Weights of a small transformer language model.
Size: 15 layers, width 96, 3 heads of 32 (1 for keys and values), 1.59M parameters.
Architecture: RMSNorm before each block, rotary positions, no biases in attention or MLP, untied embeddings, attention and MLP in parallel.
Training: 86M tokens, 10527 steps.
Each number is 500 + 50 x the weight over its row's rms, rounded and kept within 0 to 999. Layers, rows and columns count from 0. Numbers have three digits each. The size before them is the row's rms in percent of the matrix's.

# layer 12 attention output (transposed), 96x96, rms 0.122, rows 29-31,61-63,93-95, columns 0-95
089:449469550524489506514511516521464478551423501422529456472472584548513504503509495491573433500522457537530516396491462534539545507458542530477512406527458466527451459514552527447469451591529556477465417366477406535552415536532488475554495599375461450480532478415575484579480474517424612461
087:504493565428541486678567385498523547539506476479574382456418475500534603512528520580501475502516517500519448493519382400452522548525527513492558437529496468559394577485534512542493504514508496472488488447540431504493474522474538507518471491477522414531482552549564486484433504455620484463
106:489488432564449474506479491473563475540491517431534684627534508435458539471530412474488439491551504411516536527507522477570540453506591513514470513530504517447533453467482480502459517509480421438498479414481484527480512485546496510501501482471480554479558493378334527377546498559455484527
092:466549493453499523527486438523416464440513541566490430471469560447542499550573585456525501470495479431417527539545448560481592472593501492491540485474529618452577565483446508525554473470426453392385495513533412575527435469512407495471466559464525494437446481491448446469512575584516524525
086:524502492611533585475475510505508554546547459477500639457477426560567561478405528563569525540474511467527578523587474443593511571514496494466443415486483481471589503415548566448574487542490499498524496581502540543579537537452433542562460451551471483412481522495549584534547534447468479500
097:592517492558519526499444454477574497472519533474475420425528365533521572482585565551484443534517483479505429475537497545651509496519609624438461485495495422411502560491464406481492531523562463588461474480494457515512450489482502530475506499509426547438526512486503562503472561382473534494
118:468530477533503512570518570475595583521528418436484470592528420554475459482436464558505545501504525608594588510423546455492502515428472452543517577491485497567521495370556521547509537469485538589493546529506617467455512499478588501529554466484479455498504440562525617467506455493438487566
102:510494432504529466495445631492509448390558637563436485540586506467451548490560496470513471498408543525455517465481571535429522503537493500482450495476463529426539537480433455498576526496473512534545495455567497476528457461551524449473544595440624562451489528494451334486489472506475509476
094:398482481477474509491472624569409536524524497590517612472496582577479495576422520515585583417431539500501527479531523458434468554422384428445468505468475538570450500565460485503517536523508510446513451513474504483459479501565524417543499514511544426512463560560526487573469508455597451467
# layer 12 attention value, 32x96, rms 0.102, rows 30-31, columns 0-95
093:498464528483412552517496444449458524473457508500530517539498500514453464587548529477519533511523544507514548496585351445502497508472606558508552524515514461567460409516479481474422468518562482562476482548430530479440496454428650468498442405552471582565510533502585570585539451480558577456
105:529517555523517487465498383565459578442464485513469576515523443558509544431457456517489479596463446442507529477493455627538484564526522524613598497491473441411495513409523491514575384482494540487503559593497460470468506521471492583431502566539567468500507479397476538468518461577533561459
# layer 12 MLP gate, 192x96, rms 0.1, rows 0-18, columns 0-95
101:515517442567544429555500492579515543512403414478484553460472466567488542508427380502526484512550526502497467563442432526547524519559551506463480464440531513425451496485505464467477546530529425480379410479512475539541488426553484568567623482408496484436508511415491581506554590494412509524
112:531558528599545503463450520515549460566454514475405509545418551529511450438525531476545505556474535413471498502539523448397502542486530475456596502483561452591441511448510498425522446468441484585530634458468489422519485451521541453518430552455395490442574620450479534481524498498470453452
098:509442349444531436530552539517475560536508485523557482480450619500511511500499466493497541555514557538522489539548526448434440641465428486583460416574432450473458466524572444470473582513471454517529421489568501461426516485520539577488512552505440558475468522536433389519533569439516495503
109:467558426536534513683500536581485488555481468508514505561561433435507484506533473437476438519572539546504501462565509532474491581507501471560459435624460420532570562507482493555623479540454543465524456485578448550475455494439416460553446497506495484497471413528471511508589502485546560550
099:628530493529463554577511464566440508579428446611542521491449509511499480465422502447610467519492466481436453555435514489482497496539511495512504491493498505456433485471473454461508457469455545467373558484422455360466457452532535570474509463486476455462507645485499478454583547556424527510
101:543516531526515455596515632478509492589455571505548509491562511546525619504518543562458446458501485485503435521603497485454519472456526516551515545451498574468606470450526499533441498490548524532489504374447546459508511564594497518581510554559460547543435387448534476465551484444455515602
096:390530492596527504594477504435499477562542570511453537438493485483603533433502552492436532443468545486496454558496537481463440476417452596435444496439473467469450552610543457542476508570434454469530515448514550450507480493518552604520528631547586443559475463564488466473494487557466453508
102:476532531536470456497535437581461419591539385518518522538438501486450507552504537458496557538549437471506535536509462521534474473517449486529383509516526488496486579457417577526500473467450532377480413509492551471463467501533500484583481520571581455583445499399421464624523523435541529408
098:504420480465515449498540486432450478446469506413513496421390503490587525484443515500496372489520521473571483535483498490489544460507513507554543475490540441484455551564568536554513563537572456420565427497428516589588438567606521519484559524551420471551493515563500567461476579471419585539
093:495624449556546553416439506477536446443473478487523414554436542553512509554557501515558576500560432497466459533535491418582439495548444523500541526506556477461520466551508594577537581398540461518536462492481481516521602537548491486656482519639455459494505496461495473481515458460523492520
087:471502500517508497514561550453522481441497440535436492436532556494532379490555509498529443596496509547493514466502405440551519539638528584447513487504452497484524550459421430528472424594448589507474485492547399541431453529429486476591507538395557465555446571501464497456542492463533417519
110:413562453515505480457477515383555502459449436463468492518437492469522555412542430468508466496472464463517510382504511530455367491431515439449525420561476443587469493498543513512520494400498507540541493429390558571513557492548467529537553530588534572565562493575560583471486476536487537493
077:536485445501463469529521426562492464487528500465455524453504532510479544541538429641484390497542454474452522543569378549572421402566538482413489469484527514500592500440597499484515525501439449598506452513529457487497550458544505555488540532526431483483430427531452545425575493421480567548
105:556511552498478374473478477505557495568412443531593514517541519511479487515516629570455572381463532434481409410497505451483458525487482439536391378563519539434455531470465532450521513555540451501419445482465476493483457455538543465536570529429497553505508586528482539546500461507559514513
104:531477524491504546540545535501515526456486519538540566454586503450559483418522586528555439424508514527471544424601515568558470520436453474592475526483465509445560591452443448498533628476446517488565539535496531499469509498572484485508473637433390537538448532526443491503401450541440455558
097:445517536448487541543433543462526398572458582526522562444449432465483512440442448508566524470463450461552566462495403457451484497564546416487588442397417455374533478519403456476549527550522448564486476482480450463493552481519524515476505532416447465468434519426480550538440456528514481570
104:548443515515546451477442562559561460418523479466415510472513551483419373467480580420529430531437555546438403493471445518441529525542488511405420462440415430503569490495507506439508550500431471559455480482488473455568457461524477438550525450471431486501578560556439508496431527420492487441
107:503435537533415551483475532532502573515478501478580554538441529608426469547411568585529442445479445565481568560509550448525473477572433535461587570524572467413403511414541445482514447544441419578529435482458561519557506494467468475439450477526467518457506536500487525481554521551527412537
102:456525448641541474586464498444441412524466529482512504496375425518489531536454512463486425448490581455441502526448460494514556496514442483511605601492449556576520524464473463487489525537571538430544446426505485459352534593514496544537523512469529494437491532541494561575512485438513502435
# layer 12 MLP up, 192x96, rms 0.0996, rows 0-18, columns 0-95
104:479503517434559603547407492487576481505541400470532541513468445552538523409473478533512481535535473528606458528473563515474457498572541464529499435393556499488426512473558476390476522564497449473393487490393497518509586461435464507387539457526528548584515460501514605445470511534503483528
122:500513510491517481469446463499513469557465557576523496433464508493517503485518467428530480471504558439440503553462523404464457576526622454542453559456548462468560429466504475526568514521431544588457574399429462474414471527434584483488486435446532512428436594458545512436483466386560443425
100:527479512458469510517493630483502549526580499576495518532456534512516485545488435533430553490456614601459497469447394572514468450472496484435565469516436488547492497589560568536487484523474409429523549449383428428523483559510513490498480504567454569574483556429490514410577496475579470478
104:485550497576457451545381521584523508527466483456532499477551505489524542463425484490379462462516561498444542549491413506436537467437484470422668503447549418544580501509422547477508550576519546468474529429515460549494543489515465461450445512515540534472542572616495532457481559557441459525
105:508548447521441421476584548496521565513508548551428481497464420503518563551579440493423585485496529503515469403518543513476482523509502513460590530480526453529505468515459484453545487418563543489468478509434578574522491424456492470505539408548506553578453414550480594614450424468619523570
106:519462431544558498480441514509499471481570550513477526401449512566412503484531507471526479483468521509518522640564508535587445476557455542551432412482591578509475408516463512503464518546397463515535583555380517467504502566515479483486451517521502481511609524428519545545461486624476523415
103:489598504498533452580529396450421518476556507407481466481417574446470439529480561416444439504554510488453544561510498477421584509544402483581524483463401508441561484463527417536412508495459480501508477444483549528537530470499441460538558476536561455419438470430427452466571474502478564479
107:412491592462548533518510514543506468512435468460532411447389460508518541572445481485487508616457485402450477554485480517474494512537486560527489561462508457511459531432471505520471478553454598526460470524516500537491487468582502531543583543486429383484391346471537407420495500506462512553
094:506502556457535493502525384494417514391607442403483470508475455536555540558441485444547457494490515486531589489522449598533543439473495515498557416530503465505553526594574546554482549426415493414453504517504473547539470515476588493458430474473526474456480488508526454403556591514466598542
097:508503512473497576544476471562632533388464454530466537546549559570486556448557509427509546539460449510492453525527550486555387503504442453543497489568456447465546492574440455561502568469508572522549500523428529444531470411449568453391554557480516519464558438421566423557503498480534551471
092:422578496525474520387503460461474476569509568439525468472500583519413525567506529500574481555485553500521494478531471548447531476483510511507462536503533506498537476441450531446476480466607529546493494448596677518394525519518487616525461501597579490343517514507520523544503505514514489549
102:555483526511559417570507503523593424479545539467539487545605488397475405533479544535461513521540444440547541498459471511502472502569495512414570623543507499507595531535422528469545553457580441461452408432518566416510534509523477492544527410471512475574565468517500446453514513524444436425
093:546460504461493495465604534407501457548516511460540521520469604571491400571424559521570474560539479534505514448417536439544403501521510490482484458519559472418492368466551484561524540581542519582449451617530566524502485499412530535487467442470424424436483505521536539506459513525452489447
111:485489456508507375567486392530512409513551450467507517585430609480468411435476494577464605489486524485468485529585544559511404489572475550510408434497521492472488553513424534439458469619448496482555493409472476513546570433500489457492542503608469458500530491473514507464539454530530492473
104:465542556436432500566528567568502579593550467496571466461564513506522543516400456425515452459516530570599551510401471435495438545522482472510571471572551461539441421514433526464477534505546519513406518394506474525476572462486426490480448545428419600528503480537476469410530496453493515518
110:443508447460470518402572572488374525463434530533537492518464432484549522484587573515435476508461617458537467575482529465473565510539522488467475460542477583536442571439553428576506450486469623484542515479458498500553519530422501424575534548513537428491544500593459457457476517440479582488
107:497432542529419507541526455481492444463489481490452527509423655473443459546484457471469509430495497464459484557554536452519472487595541416474431502492557485447459456525515475508465453560530520449579470557569536513470537475489529533411530566632563526470528551477527561423359482418455574519
109:511549485521513438469539439475551569541470492549518486502499522414450559472536536505484514591489507496506449644499415447492516437468483449457514455578520485489480447505449467535567471438487502371483581572491564553481447521533563422581504567497498430434434554398519558460441596529409509475
105:440453514537522543429425424583522495493525456477512423417539447525613578550534446533524406523468482479540437459564548486426444505535423492535454463402470530466448494584530504447499539515505517510550468443409447468560564482498538465462451505466519610477524422524525465453549464449375460460
# layer 12 MLP down (transposed), 192x96, rms 0.0924, rows 0-18, columns 0-95
101:452584617469495506441591485477500506411523552429501457476513481471502571487471486508463549475512619523474387506524570473552471448450485460573501572524547517610500535413332485499482490484555455475499462431520550495457485588498467494446435538579479516536436546534479435429517490495490505560
110:499546474355566508515487479466510511567508511480524453519529538484482514438472422469422549507509537478439657517481482509427477456575520484595511522511535504501535391566600521499547568476467553498424521498537440455463443471573509478403491484474511546453384579405510543525538522535545532428
103:506496601456460495494457480483566505488512531501565407546482469532549482493390441538489586514474542469442538609547564432444526513549493511537509308515478576548504525570544544496495445597508489487462495598447500474446491451418490521496452478489447539434529514613413499523536505499477553474
110:545552488549483447558535511419518462557392539485538333476534460522446510490483566505568516498578514422445522570565444444528499545586520458514534461556501536477485538476425557453536495561542466405518493512587563468551433516420474513485512481536532518610488488505518607589485497559556466460
102:517500515477546518560504531519519457444625495568496572467385394514491538450461521407558448479465482534530509476479436440521608452592468508580460509371538436513490422564435455504467515515573487485451542514463589433450424419548532521478536499567507518535535593509499538466545487503478561493
096:466466499468512513544383463584490451446338464437478421588533455476496453471479495505494508543592526572513405581527452525539522413533580481503509555492448451471437490526492534533474498476524418422546501464502390523553543495452543444500571493539517595493599488448548442458471531499526543467
104:432559467467516473624500523543481540457452531541573506531473479456459444490434478467444466400553528504460531558529583438438524470526588588527552431519460520454452553552448506470481521549442508501515446514496501556513528495450520570539503724565512440465501542486493507499479439526551560429
117:533500503475551432561505527478554522544485510518519639532531406551548497528544427597560451470531490532511523492619478571474491472533460519573461604496491443463556419587484403500507516555546537542532503443490521435362477556489498504441541628483527484450465564533461554448500463538517476530
095:518489474420544532593461515457545522603504517435599516483517527386467483455441407489519522496473570521508410561474471425398489433587442446466445478506547474470490464514578556500553549523516447484455577556591469558593465480578455516579530519529509578427502518436522515433543493544510492484
097:508535483503475483476559474426404506602573528491582578534513466458538501534502510566511516482521577451513470444575580504466462473510492602492471436498528571556417511386518536483488510562527404473541524449507522463491616596486466511550516459605484589469519461546493593403538443545538468487
090:452440480493560560413522506472520493465539484422548567466445396435573520528541541423506541487493558503607449414470457533457502498441480433575459477517416481532527418544570491599499550451432477532529578548455594402528483489492468440516489444506453564455488545550517498430468410544507527433
097:564438522508572516570519507444574498433477442507439543513460544526590517570556504506463541533536516513475458505506526526436577620498540464487501451445490442520416468427550528492470464543533558525609546477454432560482481569419485586489436463499414493376425477466441390472516463494545566525
091:534522474481579528482474503476494479533495534518477552456528425575477521460407512440525365465520488585523450586542537496433540511431455472596543502525482571535499487426535477586424510519518520530485556547438564483444447525521434613539466440512475421460548517510423518501489620519479643508
106:562424481501487462525527458536449407477547500421445439566489581416466510486465521473566514487437530422473539491615595521490442474552489406608522499465567564493490531499535493460506517506454519567410490489547466469488412530467474486524484393546521477473546524462526527435637387522481498561
108:426500531437504498483521483525458518494569469543440535458434615643435535478489486613457513547438476567486589584430524495477448428469451468541484461477470426458475486438520416443503531526457545499514473500483450557485514420495524450527490534452383475510542541519342510557470455503557473489
110:472534478510477491558420444468502478508447484599489648574517472514572551464516490588460525456497432456589468637489527459485488481601453578511512516569461520503468492585355522493541498483501494529491517441514538514518548523477398512411494412452522462566457474460535499497491598538551495512
105:491443512429530468567508526544543623540514398509481445473410501435498438499504504465562528445464427463409491412524492514544563511429513475534468500406512440529469510441578471512411534447496593460513456451466480410560624541439494528539427453486505510482465431484544507420425426553482500483
098:495534416422580514564583380454474445486482436544493472444534479525532439482526512526546504473523540392563465441440495435470481468420516433620551462536488528492487431536589538491583453499589541464476455522501499398470589462549594510519467540510474557489443500527510503570556486540529585463
102:589572556457460538399549461515480483466547465482567424548617522388482512471539522531521557515498470439490447441518553518481498438541520599455605450475465491520442432643467579530530484438499492485453455443527541510582493542497445565547449493462469591497551501492450489510493516558449589496